From a checkpoint of a small transformer trained on Wikipedia: 14 layers, 2 heads of 64.
Each number is 500 + 25 x the weight over its row's rms, rounded and kept within 0 to 999. Layers, rows and columns count from 0. Numbers have three digits each. The size before them is the row's rms in percent of the matrix's.

# down: layer 9 MLP down (transposed), 640x160, rms 0.107, rows 510-552, columns 0-159
# up: layer 9 MLP up, 640x160, rms 0.155, rows 511-552, columns 0-159
down510 093:481550512456531461526537503492534547454477509492509489492500512510509506505519526536511504529514489471496497525514446520525469462527507481507536565495478523523450524491504508482496477473532488484513471544501533521526500420491520524506510491497527514464453443471462492552508503504503463515535520525513484498501496493543514499491485457496479537459477486485460506477450496495520512526516454491476511494512488501485553501522483502484483477505493502542500461492483503518490513490487503
up511 095:485514488486502524534499474493525490514498503474504497482507499511495452514514474507486524480486508531469522496494471457528482515485483487541530481456486512464472551499536503493512504526524523529487509525541506453444494506479483478481460495563552482524505504481524478525465498492546543504516478507495505519511474521470500542507488533510502443459540440490467526548497508477476459519503515497433506499495513525502462497510488499526476490518498507517459551489503501521505485485541545
down511 089:461512524452473476530520518502537477501500496512543476496523521507524506477535459499488525497510526492517463513508532502515520435501506470495514494508477501527524494498490458520523520531502538517519497481499496497477524481514483491548489528465481522471484502482509513516472469514527507547503497460477502496511558535547440475507487470507493502499503483493459516465495502499516549487527465529502477480474510489512505442487478541524560461497569495460467471522489478546491500476486514
up512 089:455484503510516483472473538500492511500512519495506504479491445478480488501477478461545517546502447508453522523493512548496512465520550522517509516521469494503529478478540501498535481454474491517521464540514534500548479512486523497484479508492470495519500498514467497537492473502482479515485472464473516486493526440525469440499510524470514513504480473528521526483534450453525509494469472514473491484524526541503490524474493554526501491507496497504512522464547449516493496492490506
down512 084:499553511506521499463539453501506478500469501510513514499476503536555500479477582525505514494511501468517497515460482446499503530491496500502456491503435512513510516512520487550512471506467509496474525428514441519453531504511498498477464486509511468513512494509507478478475525529452488486482479504509523531496518477523526483541497540536475505469481532500495493494500476493516474517497485496524525529528469512454475490529489478492513513476472495506535527471489483537552505520525499
up513 091:484465522506508531500457491458509506490543534516491564513493486475487457525551502476486477431481482485493487509496519527514511524536500527508515567478526510481513468524540548514514478484537488485499453512450480474485499510490537510496534466472493477502510520512512491481533481522511516524489496498482547485535498481522509471489485520512493513510473485470558516483424519502534460515481507472485519505520500479485497483525495521453496461484521496524482515464510509471491468497452498
down513 093:467497500467500464506489508500514498542467491514512523466489483478514527440500482479523545486520460553518515471482513517515478527524518471532500476489488508481533488482576500490494503482517457515559477517539487536479560483472489486511522495480550504478516496497521469517474537520532480474480536481471502456458517460481515479481482472513510465482567523489536472492464498487539467498487523536492535515516475527492509476507503473471508531508498518500514492490498509531529479483499481
up514 097:421472534538520534503483506512524547487488487539513537474496515459543499491472461495470492477475509485501487471513500511498484487446494508511490428531534528507473475489494529489495525459493485526525483502516530476484510486457523500528469479432493476511533486466486513539501503466505547504494477530484539445534520473517501474531517458542512473509479501512524503502447479488520495497498538495501528525473484479500510492514541496498516510519515513470497490523533484505505483531469516
down514 095:510476508502501478496506455474482474494537545519496521500490470502515483467514535479497529514520473502482532528490521475513495537542479535472525490495496505480557558549508511546515531502492492472501508487477470483503524467511452511524513446508482501502454526466545482531460503494490526496495494494489488506489437485499505503490470564504527551490479478529466502522483507496460491486483482489527560505511476508524533496469476481502506538492462541494497469440505457488521526503506495
up515 092:467499515462487490477510497499521510468491485501504489515516539525493478550538525486539527465481497485491515509514499447536514521505511498485498512536506458523478474516511513438519498521494447508476503460492521475496485455493515479527481493485557474468481534518473530530450535497500473464547490492522473503467502550490502535489487488479509550473477557531518495504518499504484494524502459496564489498485521486447492507487539494536464492516496510505501523480482471552463490470511502
down515 092:499487479535479548495455521518527450472525509462531490480483504469489501509487518463520530486506501518544489529462519495501512500526538486508499472503513490473524512487458474497499468494500486465489513502491535502519491529465500479501482499477528493513497517516472453485466467544491475536485478483503532524490539518532482479499499498496500477535489493507526436494489536532487497514496531525531525499537469532573507502507497464443499454500519509501474487469524538427504524511533550
up516 097:489474528478524531515499483477468513501504479560492534478515495482479475505511466506568519523427511475505523501509520529537493491530485515489487446507511495504472470512470508452520511493487468521534492520501546481501469462451495555486499466490539449550494498505481493510472533508488476457508553495527489481494521496494522484525526509512490453535474521480535488475493470495529521492503505526500531470511514504524519458517489501511514463506475501557527461512500501481504512469513533
down516 093:517512504435467512506501548475468479492531477525520483545495450525538531494491496517504510511536460487487464540484482486495514519491459524528502519494552508487505498463473532525448488452513516523469523537499466527520479526528492521485501492494517488481468543507504528464475491456514516484510463458497505530496492495514479489475486482522518497494556505469481521529474536478497508527500452526520486515472467484527494495527502461494511543418495497473527512522489539511494500506513508
up517 099:513491507521545476517470478484514528517476530497483538499493492523516460524525507502519495532503495501449549470498455507461513532542525504475498488466486465500492499536508494495480552510492491513541560461532483473503489508531509521505456446514538507544488474499524516478534478486514501500496453451508529530508502464495483534499496470495460485482459562506505483518534532501488498432461491513426532482509513490527480500467512489478520496474477496489498479518491497498517495497508494
down517 094:492464509502497500465516488521456471500484486501477494512499479492515550466485508449480520490468558492503497468521491465507475483521503512501481482463515498538526507486528509486483493506470534515513522522506486516534497515492513469538528487483480478491516553513527479509559498485473550501475517509518508461471551538495485497539480528481494532491520514473448492459549482505507501533474499485546483492519480534495523449563477519462544522531475497466484466518500514472472531490483467
up518 100:496476469505480503494491499485516476457487480470438491486508499463486507495505489502480451532560506525506512518529508492473523511507516476524521478509453515476489510554475517505501467494499468444521505485495512476544495485528511447507525466487497486491508488535482500515490495527505516497515485471472530520497535486509528514487494493487490538542541530472520499550464565492471496479496507547499532510510497497571472480429494484506483512457547516514495549504509537470531509485480496
down518 105:506476488495483486536500468485551492463502518483492486489552521498497497508497494531517503484509447484489479531471534505490525498506514500496500493492445516503538458476486496501563474519468463475498538494531460505529476499465532502540538474485491475583461452520499531512552450501490495463523503524501481495511540488499465538497477525490520460515486496520496515467506541529479475487505496521455498451526506507481485512530496552500518506482545470524506478500502506509489500517472523
up519 088:511479507475484505522459490482551512466474466541489484518447461479442506487528509507529529478491447508542509469538480531489505494505572453524521539481505495469490486548532465484492495463452489475488487533505524511494519517566484497504485532507491492527506550503447490511501484499476516502469529473509542512483493514494498503511451509484509479518491515502508480508489492476512524483490508518528486547473519528495516497534545500452529490506468527538482501511510499483495465528482512
down519 082:487511524495473469494499510491464520526508489472497512494509501503559476470460496441466486543498517469498514560482507497533492488451503527509530484545462508541475521505495490508464540508530516500535540470511482447492483514473498527501501483521501505471488475441531525481489492478499471500499502514506469525516501477525510473481529466500520471518504511538515500504539539499496514473539487506468519467503487521440527531470479490529485546476494539479544491497484517544479505476556524
up520 093:461512530512467494492545488514446480549454462501502515532507513508464486514511494499472477517477503515481486545492492468489504501502491471489486537508469496488519520501505472518482491492472481520494499462461509455488490540556481498529488506515489520507546502475530527497497479530473537487507476531527523539509520562492490489482460521494523468498512495487484501500547475516485537530567558546485468528501484520535517467476480486495491453528497518501467486556515488458507484486523524
down520 091:486502489494495453528543491506510495436541516477525528474471496486514532446538539517515518503494470484512488491507544555503500460509484506501522485502521475534494466551494533531471535535491496492467482535494532527502505478483486495519496447484507470525534508521479491533509502527529511475540499492517478481478436453488509492507481516518509504516480502542502445493438509494488501495500461486532479507516476522497513506513484521462518477455531538490468535463516512506535530493493474
up521 096:504495539547513483536515518492534539533507517529500515534502491520511475481467500507524502475517480510503462473460508452545460499490414492537506476504471530503514517488460460497531489509517508482482496503469483515492468514471527450523529495518498519465504497526448479484518509533449478500486479503467556480559475537493498469534485514466477436527496495522488459538488488492529503505491493499510529498472524491501491539496506521531511489524492538517506494496486531474463502520497504
down521 094:517524454484518543493465487529461526510494505462482489503514454508495507464472461474500522474449506518476472503522512499488508468515491522470520523492492514511488509482499491467509505477498470496491483480504520459518514510529531490526512498500520519491516488478554552521514493512516599512510491510510439512493507523558490481424485499501508540483532486495520523489516508479513518501521486552518489518474514484481526465483464449496520550539476523499495469487503502484509519442507517
up522 097:497495519512475453548509534467534490491548515470466486529563506472521475513483519516497496517491508461493508531487497519515540506511503489456507526489502495501467486506528547551494515505509527492456472510462523519505508498489508474476493536521498469486494506477500485473524489574506536511482520487455484489492474534493501476454498480465514515517469558512524472473477477470494516486468484458477551515467550530505522487509542545472464475479514506492466492474495496481496495471530476
down522 095:514480503488545515462539466522482509517456513522489506516524471524516522505503502509518497446469459522477498521510513492538458496508536512442541494533428494499523501487501505511469539457499506504525526500510458477535513513482508537466487477529482482487496494506506528531490513501479483514525482518457466504491517495507546508492481487523497510508486492499489475470476498444533472477472527584521495565532524513475457502502504462483501477532477504538486473518522496537498474495485488
up523 098:532508560493537481464529547454513474512517485485467479502488531537474519511462474497521505516511533517485494521547471510522515476466472490488508474547470542516492488508530503463511532494475483475494516568477482520480472512538494483502431537507518482515512497485511467520460529502503504494501477536501530529502494499530518474488455479507500536502504479454498525474545500497521508487503501480485469511496489544519530482490497515518545485489553475486499472473518438504483466528510490
down523 090:478510449502494481484493490510508488494491511510462502499486498462548533481511545504473452530569480484452520532460485520472461502481488507521519475537490470498481460508533503495551465495540517498510542503498521494567472478503498494508493488525509528487491456519504499478498517539516494512561510471455507522528482489504517485506525484490520517503478474500504502536534485502499526516504463480473514489493502448507463462550497490540500506480498536547489499483526480500459497446469533
up524 100:511468479524510520477465545520495497515493539469495493524491485499494498461458543508499557494507465515502493480513479485512481505532514518470445507503489492525498463545450562488472503505499521492476510502515529471488506552441534487465497505455519518512491484519460481495529529522536484486484474532517524472497470465484477440492487491494528515506550478534516481517521484484539446485459508530490508499504551463524506511511535469515496507516487512500476491498507491543492545493471519
down524 087:539514490513545522458521489462541474504511515527478471547514494515479519480498492485465519526499451479502507506487527493508526513453566510492542528506477533495484535490458493504503477505518503490480491488490510510564485493471485475569517520514483502515455469465514527475519538477490496498490525511494487524509517494478481475505519501537500473510470542461497486490474532521495511513484540469512521477556468486485524488450494502542499495453537467501492515505448489456467458498502497
up525 099:549524493490535518469462478505482541497496467483481535521496509491490502554466538476490506475491551485462483517539502480540480485512460506511538526477457481497455495468488482507507513491549546500501495435517539473470493495466478478494521535487487498545497506481483521527479517489510514509494512479487451471484515475490559481522489521502508512530511472502548508501502466455533449468509526527510514520458494533521491522522509492505518463495479545468489502489541494490525493480523524
down525 098:471485443490485516520512564482500528508486470504515524492492535503502538477499466531485479522497517499538504493462478480486492493497545452520521508466417490512526500475519470518496513505457504472477515506505482477512492541536485516466503495487520492444488504523511504487532518519483431514499498515512484508508521519528455482460542510490539521497478493481477500484503494501496517494506496528485515532457510502476481488501522486525544514516509450498528533541449517582477480527501496
up526 100:514551493449546486496473476487458481473547518472504504499472518505538514509509480493488510515508515516506491475530523473513489497485502554479520548475506515504447517537510501514453425507479473508515495536491541466474460490506516534488465522479523520438497543512521499499501485510472499490444576499506497518507500475534489465528497464504524495538486522525531537497516516514532493483479516479481517509466520512505524526507490488504511471535508508503503460509479518513499486470557514
down526 104:440484457486518502525497491512486519503485508476488494517498474481516458518473506507527532514503521510473519444535471526486497498500498507450436491534532538467520489482498511446488524465500530517504478485497523492515481503490485501519523547525499534469497437476537485519505451502505508498515495523511455478508510540535487502533501465487501501473538514471518493502516513495546534451525485516485525525513465509534507490469473578488519545497502530481461518491473490512518469474479478
up527 098:520491506507496465484478496514496520494475520511490497533500491493472497465483509481498527472435545529494455496534517499486502525488494491457492483487505539541529504518512515524509495453456485481500481509467506525502479507513493540512509433535500478514520539486462549501489515486512542501513493495519496494483499555478487524517488455478532475476494491544467521515468468483497506498494514479456505504562520495524543528511434455492553533486512487453537522511469514493482546488482525
down527 098:489497487514494558450497528485474502516523480476503514494478456484494487552480541520493520497537507511455507518519477511464492495463487431481518465510555488497516460479487507506521462484504475493505567508486511506540524502538498507476459529474478532523538481493505551541482516521468540505515525524492502461495505499547538470512474513508480484445528519517504534481460483492478512527476529474479477493499500528481531507502460471462509508473548476486495516525517488505501524502508518
up528 105:499516478534476483512510510520506540506458493490466508484530464504488442498475508508510488485487547530547475517530499473478512466525516472518509531516481498497471514510509492559466533502523515475507511495517467536523513491507557491537504491472509491502472530462465527524478508494524449474460486514514504512468486519500547486488492528501504474516563534495493501477464496465498481521500514535521480524444516561491503514492457519490484500463515503445487524458507483520538525548477489
down528 112:526435498484500471524507498539506496484522499478518513499493476483454476527513556498523505477506480522510502461445525514502470464505502480504529507518522498497527550531482491471498504476465469524511484508464512480508523471469496529512439530536483484499530484494514562495531509471499502496497528517477493498494508533550505480512487510489527514497479474508567539454512489513531499500450462552528473487549482484475504527474525472484516537478457494505494490492508511502495463465454486
up529 107:531505505533464491485473485500495500523487537485459504503498533505494499518535508512461488479534527491471487452507510565509511484462535509494522508487500506545457466533474513512525503500470504498463494492534521494487470481484510477494489559496517505541483466500478540481502546496495519476502511486466454483517497493485533504502510500480471507498470520479490491572536458519472535490520482508509495517474463527548518570509469533541472461483491530481491554456517494513485490465514488
down529 106:518500490540493505546495474463501502489513490490487500470506505514539505457476531504476479508532524505453512472490546503478507490455471503529580507498510499465516484500496518486504494487561448541542528535487486509512475501489508482520527499507466513482497522523507484547464462467517518458490474515534494497487475482468498481503532549515486502492494522526490520431519483561508462528529462492477480536484492509507468504490512470520448493524512515521510480512477544479474522519515479
up530 100:512461547515493541484483489493503525478488506480471484523521483519496519480499514482528494511523515524485528520533484507493480489510563482510530482506451495482489518509460483477487503550526500503544487532542499459552447490485533479508536417507519528491482510526481493479495470474470483471490522492491510521487550495525493524475499536533540518514550537497522462481484479539518444498535464506513515504473470453493520496460502483518503490476518488502524524484493498482500529449501487
down530 105:506496514528461493506502500479492510512473490498522476513527533506493455498486523511487450483504441495518483536502494496456501509491535529452481480497512518467505494494504533510541476481506543486489527508522549478525513499545508511519548457498519511490482484500488502497534512476495532489469510515523516492502520475442492540494434522483431486508518532480471501492527516502475455503440521488466510505544516544503498459495484493462530519511485480488530533527490554494471519501526449
up531 110:469513493491528523474500504502534518510542518478496496502516511513482513535508487484491555514470505477517529490504482545491437502497521470437543486489479541479437495502494512477518546491517491510470445510470490469491477539496500498499458499492531518523468537530479495554499528538476544468485502494497522463499491483497525537531525500510512503507517481492521562459541505452507464463515501534509501509482497457520479521516535477519487466494463536514520499504504473466491483520480529
down531 106:450484517531500512505482506514476496461514504492486496489472512489527495492478469537489481512545473476466502499521500499530495493502496501505545509518491485486504479479481542440467511486485528483585540476480559487492476490499539550525492460545535505516502469506496500527506529488472504500505494532497463531512504484461506469483462489494511507533520507506495463506559517485576506548443491491491522512497503544509501462489472464476472522462503526502479508488491479508461520505476518
up532 103:500536494470516481484473519522511529481482506470526512510475449533478509518451526511529486529554508457456494514504503536499459532542479473515506540491482488448462468493506536573518508477487479467487484517484531502482484490492474511464496525531527504518495503507440501524473487497500522461494508499498512516511480469520486471539500474455528481519517485455507510483471509489492501500495487551525504468477498494507520477520489524490531497511519497501557503524515477453476501475569465
down532 105:480531513469516538504503513509548504508457473499490494497513525532531486521516473518450523495496492483478495517472534523528518514489512477477477486515472492480540527468487484508478554488456510515528490483484499508493488502501472506488459503503534522484541500481502521497506491473445506514469498467473525497469513522498465502471517506484484496473494504501487503478520477455550507504502570513529482537498541521419534516479486446488484516527450486485503473562513514552477502520484548
up533 104:487463526489489473481472499540516523512508493502472526478500481513520485480464543506511465478520540478517512508516487506511474479471514477492520513543539458532519544492514529543511520501525537479515510503473471468466509487478530487485465510532500542510470505540492495521498547541467478487432545479504497512508509527516466515519523458486504522473509477484494520506559531481515482506500471493503484538494489525434536518443493470485524468485494505502493462525465501521474493447475504
down533 102:538499521540459465460497513467447492467518532456512504531486475504479516450488516465490501509498478514505536468492475494535502472534499511477548499500481497500489498506492470524512520522507454492489549496505466482512469481489500527519476512530499495507530535524522509458519452480442536493509503508523463489514540501474505470470475541485521496482462507541521484502479555477491497530516525536508491523523554515462518471488459545515520498500449525488479497546499509516491482527514487
up534 107:486495467473519481513491503495487497491524512509539524493497533504494497523508547497521466503564487468499492493476487488486504511489518500472527461493549478494476519511448548528490470529511469479546525496500457490486490489493490452476519510530485533453479508484506521524479497512498501501507492502479494513492526503535552514510535463496491499531501477498508452509459450489459486450519504511506487512481507487518483522532546530512508447444490526491525510485559431525499459529549511
down534 113:535475488503545527462509519489514486469455525520452477493514502535514533493524512465502439505488520486490484524474510517458508508545513510518490552535491443498499514475486499528470483475486501488490449510492497526505550476529486496543543531478503473464512504513486495476515475511466505503490534539491542477493476509481515432521514534463503460446450505500503485499508468494535475526516519539544459503495537490516523493480528511484528491455506517512512509484479512500521519499518505
up535 103:475458452502479519471524537523489507468521471514483517507489472481458475504513503486476512529524533534511533474516491451468498487532514529555505458524491527495500493520472481503454531497530487522505535484504484513475457511496510482500527470516526501495501458521511470551523509487486507478475513461465522496535452532508525470517530520514501521553492498469552522528513506499473522484488537507520516529494484461485480526492456474498523502495470470503485491502513506498423561468506502
down535 104:464453518494450508469467529541536539503504513470499534541520486504509519529488476495484483504519482473491514474515500502512542456546490499496475478493503477519527465477503486507489479510509518532522524509503495521461474478485536521466568433499498508534517486466490507517482520509495513480512479504507482539551480498466525501442534484508510571501464467508514511484492501514496484482492481528510497538518487471462487508499499493491525537479451461516493532484538496542476509500448475
up536 093:488504540480480530459512522503469493506517506534460496511519472479464526498487497494502520545522532493506488515509528491484526499493496511480503489521522500486553557502511545511484494505481510525499461557461480478500494505464538501481516467491543488554528466471445519506508526509515486450485526456454503481508516489475532501506508486480505538455483565543518492516507485497556481519494502480526482490491512508519481485517493465511434484502463485517474478522449500482482463488530527
down536 094:509503473486490532500496473482466475513504536502517481500487529530470496493519505516532464479458504533483487527509471486516499519519517471494517510535438518481487482476464521515479546451509487493530471485529500549497519496508520498483482540506474486490478514494529482475508530488543516524444505518479518506499489467553483502497469482512470518486533504512564485458510498451451528550532474512513496471500477557488473478530498483496555500492509464501472521469539481476493526481553503
up537 093:496527480495480523542497523469482497466525516551492506485481511492504489485540486467506512512536519528471469517497512483475469539538514479500459497485480501483509464535508499521531496518517517526524524507465521471512451484482514512513434435506482530530475462486473517533501475500531508506467488486497546445494521494511500515485497515529506471514549504543476506474439480487473517523458508524469525506531499536447528489490465505525506529482501478501526526525496524502435497472505514
down537 092:491528493496480522483505487541543478479486539466511499490498533517502484470499452520448539478491473488518507492503556469497515497495528498465485444517475532484496531524535435508493484517520536466517538482494482487482511500516515517503515492486517484501510523531507516515515475448496522448469525507504472466473499515489532486521559487501537514502554498455487458488515510527487496493485484452526525522517494559500489479501464532490449494521506490500479505507475519534515507527516436
up538 104:473458511497509469513495484474544524530517460505512514482499499467457452519530533512484532429486522533515491496459518532496520486478468527481514510483541505509510449523439486487464460484500545547546488479480496511532486503492533516468483514467496521477509506535498531510452487500507509514533547483520522510516523493468470497491511523483496472505504497518487489482521476502549465541512470506497488509510523509521452511535503471532505528486466554461495493464508483484488521509487464
down538 104:522506500564476479476494495490533456544503490516493458510509489533534486479499442486490492582529521472475500505507510503498530525464512482492515514546551462487517510471517524456548487464479480477520448506556484513503505499493513472496502489506492532528484534510503514453514502536475481475472492489499496515524508473474585516469507505486492496503492530464488491473503543516515471501511476475484521472464482487499525532474493497480500542489534515477511529519499519484516470486500469
up539 107:517466513486506496493485512528456514530468482496505551513516503519540524545484539499499484500512503518460496511485525478503501540494461521486459505488509466472499525535443496532542497464514529521492471511487492428488480536515475485517470470540502500512444491482483505473484542545457490498523516472494521468493485536529465495481476513489503525494507508503489510521496538503511495478438520468483479542540488535520509503499510479524490493524437487534521529433514513486482476509500500
down539 100:510490491498495491502464493496480498538498558479491492497533538509495485508486485488524528513513517487486493532493535469493484507541526539514440519507462469532502501516486461462505463494522483547492452519491490506436508513467537548501466533488509511489443478497532490493557512485468564510473485470465507477540513491526466498463506503493519527501479489458554500536457501497534505511547487513514493518490510486494530470512483538523497489494475470470515492530476472502520525496506459
up540 097:542505532509539494471511505532460510501493522513489530480504503450491513521502501525502473499480469536450508528530473501477435506494489481514486515491463532523552466514530506518470493458551498495509493471524478512506494497512455447487547488512529500509480455483517515529460501491494503582538491495514506470497507475487454520462506484513506515492492533501515514510521509450520476534483549476477487495495496506507492482471514481535530513523511536524499492462516433516516460520491510
down540 106:507492505524493556494526518483423525522475514498495485499494531506495533519526464519541496500506528468491487582472491444505484466466488508528493496506517475514457500522485519554513559488485515510508486495512488484512500504445499498546479519513480473473499497523482522501490527494533457496471482486546472496488483473538533502518477546501484546484488457459521509465454547466513503510510483544492536492542501507517494472521527490517502478471486481499478506471495487515486486478516474
up541 097:473499481475462445489523519453535508498518506483475534516518511514509460512466476492515509517474515484489516507480493519523500492518574464509499502494512481531498523491530516499500505525470459507523536513483504488522497491531530474520539491486536516508479488512503495496477504418525543529516519482514504519476490487496513540491461520479467454489501455501460489511517466505503524501482465530437477525494477507474511562554484503466532499489514487496554509486478522466511526474526548
down541 098:501471488515489542485503466513533494524516522497480465504500531523500519497486455519477452510471525510510447533529489519499514497547500495508492555569485474462484498516488477541467472506530515460479473468532468484506512498565559478483518478481453499529523480515482490472529490499487484493514478541511483526533444500467499522461501474512456485503496488476523500483506502475521455472515522522513487488528467472510520511495529506502516484544532495511517485502527466500513493562483486
up542 101:505544513465475497475495480499491488532488492490523493527545503483498548537554488541464506498467507483484460506500494522557527524477488538497496507516462523491473490530519496494519491468450464545502506517500465507547491453493518521480515455483493478559462506522511501509507486502562522476530485487454487506506488539465472532501490505545533536503512509533538483516504489525451497546534511487460484493463496504481502522483522491466517519462501482503486504496513451523523495473504484
down542 102:498483478481475497505520502529521507482487506492492443430488525551525520510535506484547543506496499515481511487491495555481466480434519472476505503458557493526499510496465535474505491507504513532510491488478511541505441496491505470491507516492486454493532516519489515483493489515489492476550474489505483480474476530530515515482451472521546483494508461498447497547543539532485507513491495461469504504503525527497496509484506543505495500525458494543482489552485519500479490524509527
up543 093:509506484536496501503517497516477509511561507531509507499504487473504482561479528506494466537469515496508466486483493479462478471498507464531516496537508468515540523499530510484432439494520453470509516471505479457510482508515483516483519511508523529486514530526507521503480480517475474487509516474483452500490503488474534471513518483560481474470521505481547473536488544470515498499530464512526480517506527506495537464532493433517484506493492533503518505497492484484469532538548453
down543 093:494505466510500463519477508470499517504493509496541507483470540506545508501460510506518535492517511506511497507440496498505452469523511468520468530474478493555507533496498514499487507521481522499534516533456502507482485517493511473539490532481533468479533496495491553456534495503479509451469497515520461511505494539475487513472504515535475503482491503493494477506440532518514520555485491513493449475481485505524497510540505459520543538466472485487507499473423560514512521517507476
up544 096:504522482535497530499513509512502560527508544492500493503503471500534468532444481526513538480510480464505513502529456505487497451483477432500552472516496480495462528499464454496490492487469512473471508501491490463527547523494550499502474494518528502464505528495521515517518481500530509484524517516486495504485522484479478480493514489505452490522499486483519514527497520510524441550455495540471522545528495466476479512487479464486502517501546534519559510480454503515509494482535505
down544 092:487500534476502474495528467551475513508551470492475506496494527546485505482526528514494471508478463519545496533478501483515506513561493481453530504510390526482481519490523514479471524496478460495496501487490477506517493496478474500492486520487518546520491475491457489503500524544532466511470522475542475513531485482519514524458454522509497466523529486514490521512489497478513500488497540530494494512452473476493503551509473553496518497513455497484545491498532506496499515472488502
up545 095:458438525461521471490494552509515516529510526526503482538470488468542503500475470519506459509516465474478525483495521472525521508477510451516516491452488493504496521507484483535470493550525492525478497527447508495471483539438540505518505538502537538504503503534465498481490533522524527498511521501475516473523532540488526534483485480462470479517525475480506469515498478486487497519497539505477495503499527465529511507540502537483473474486504489470460544504475507469490518516467527
down545 094:533537494510486516503456487491481483525493530455458517477507494524521474485496498508493526525506517460512506515482524501502487459512522522464553531538483537541502510527488506510540491512495518512503462500470524444469519533530511458497506519495490485497491459490475476491512459497495476516483470461498511484483487503526491437535493532488500489456474493513524466471465519495458500504457472525487512583526518545509526498525537540477509513480475498519470527462484492532489536536506517
up546 101:510509472478493498529499542513496476470484450481515473487478501463473473489551520520506486473537489522559526482503470484535500518448493446528496506473502534497450502480532490486477523508484478534517516466551499499534486484474517478517547494472530528501568480492514490476542547488540474556529539472515508507542501482495488475516542525510520476481486481514486506503505497460517454504525525502472473486459482485522522495517490477505498505480523539477478471481514494494504521469473496
down546 098:534509509531477457542474480440530495537516517480507535483510499528487462507496470480476502526506496537457510498461508495488516518477490469494510488514470507484531517486494526536518481506512509494522532484511447466481501489485490517545486473492514473474470503484522514509494522520486491494515554516494493536465514502520511521547506479459433514498488545487468511539423526466502500526519509490544487553545497461476485500485501519509444564502513472494477510511504490520485493520519514
up547 101:474499516486495498475521450498503512485450477488537527454503522497518511501471491500502485527506539520507517504511470480510527509481477494489532493493504490520495508495467475447526445516512451525506526475479572492484531485519512447495490499497500502520477509481510536537517533517545516506520509498507557513529498487479536457530468496535502512509491502481517476499536501523543491491515476472491434521540474480478508506502463448490499488471476509502497485520512433517549509515519431
down547 101:475473451463507481478467499525488520513491521488467524501490481551459495488467428524505541476543536481510514474492508525550480484530469511471449533569498489518510492530511474516492493489421486489483473486507511521556527541488490505498517519467514490540557519499452494530485531483502525494523484521484510483486505511477509468483519495519505496498538493483505493472547517445522525513531479525524506509510485474503493482515476496469471496537497515474510473503484518500497518474509509
up548 104:486521523485500490528443472490518482494491518525506475540535508484535535512487498478493485517463529506467492487533533505473532490498491484472518466542471513458454552509520485516494502490512507576463528470491513490527478509490474525539532499511489490529490521444467482486488472510516508436504487522506530485529465536550495468549548501451514475486482504511528479468494480511510520499543524494507507475518494484520509505517514457458474480457516466511490498520497478537519504484523488
down548 106:471475493505456515461507518552465555458556515530478476488495540468505549486486519463515513517518436503480535519501473490482491480469513502503500502470492477543537510479547509532528505489491532476469512509473531527501501462524484484492456518568488478500485518499520528474516507491510524507490483510443528513488487547503471498508512451544511510496527467480482513507477489530489477480515472475506487496499502542504535499524502518507507542506489464513503516516508503495461443469512523
up549 089:479523468465506471464480471475532529476501511517468558498512454494518432520523484504475532515509524465536440506498522496525487499472506493490491525502486525483498563512493515485533507470520459500500490531491516440531504499468483469498506506506485521475491504480544488495500475511510502478472532464476508472491511514491465529473495527528553513503454480520516503566472517471505521485510527484555473509506507532496511538508529525518491535485499475527508496485537504466472520491501550
down549 095:465527496503509515519508529485500492474530521497523498475487565495468541479523477464537536480520511501433539467465500501518470495530499514537463496527517495476490495513475480527521456575501520496491492469497536523503506470479516508515518509524504487498518508481470500460485519475509498490528452524493515466512519492478503491520481490513477443529539493465457463492519496495484497510494494505487534471554505521490498501545456444490522489509514490481491509526451475535550503541476487
up550 098:517505525490508484495462492486475501450487478544497501505541520522515518528499533527494472494500478471490492474481458487491494516500514501501504524502492482451518544497479497479553498544472458513465487466475515538486487516524484525497509487466566503526510489551479500474505473498515500490492454474479477528518485479510487498496544494489460480468525521482505522502488481518508510517481477483471497522493480491569463516500482506528487481508516507487567484461527594486455511526544480
down550 105:515493551452481446503532513528517497489473488489537494517488483491503506469512510476478501480456511523503521489512533437514543472500540476480478496523523538503458512479500469506532485492530562506482513523473509497503533493475475556528509526515462531465522474506490454506460508529517516489554491519525511467535519526515533438519488512536510529517496439475475477507489512510495495538499490499514469492472535467500501510490515509488536487506505490475469507506468516470498531475461469
up551 095:465466523523515472565425492497536503510487488452499475496499493491496491465532494484555504492495495469486523477498557533489490484499470513492489495495525508510474486497530480496509514514518489504528473496515514483515488488467501495488504513497497484488534552473522526474497538547490534481501521491464572489489440465477576531484513509488526452491436519512506530498522526477514496491471483498508541479488544482483496468512513514486496539490469482525518461511491505482469496506532505
down551 090:499526495460521494518540490499491462460485512483460480472487498536502501487515464496543482481532480524506533510524514492490469500462472516528530495514591458502527511509476497555508485532481513530451525526532490534525484522504434475515511496527476464492457524489532518474491476486504522503493530495499493488511477489480517504489518532488541501500502512500480524509494517465487458444500531478486510519518483461514491500468478497498479563521489487491501511465476490440510504509551535
up552 105:479492472460477485502455455477490518552509534518494527546491487457503435480496493490536474454470519530458487519499504530526520493530480500487531530461498485492529499522461547524484488520488461493527504494511498492525475506499514519487495518534510487525464517524489481528496518484527515525536485514522521548481511489461540508493501492472472493515448535517519498515515462498514479522454521484483506494465507499506513490498475466481547574507513524533485499563506519450494505522484492
down552 103:516521504523527495502516508477455498509545508523497457489491529504473513474511449490532455556533472497514499460497491514531496498504501513507554464507541498531497501546486450473482460528475506495467525479509483502510494476546505523483522521496537490531474506532464468464475544512435508492481525515477474482492480546507522513483458500481516540502508513501482505465520501473504546515547491469493511497512471507540490509482520532476480495481500453528439460522495499521503514506495468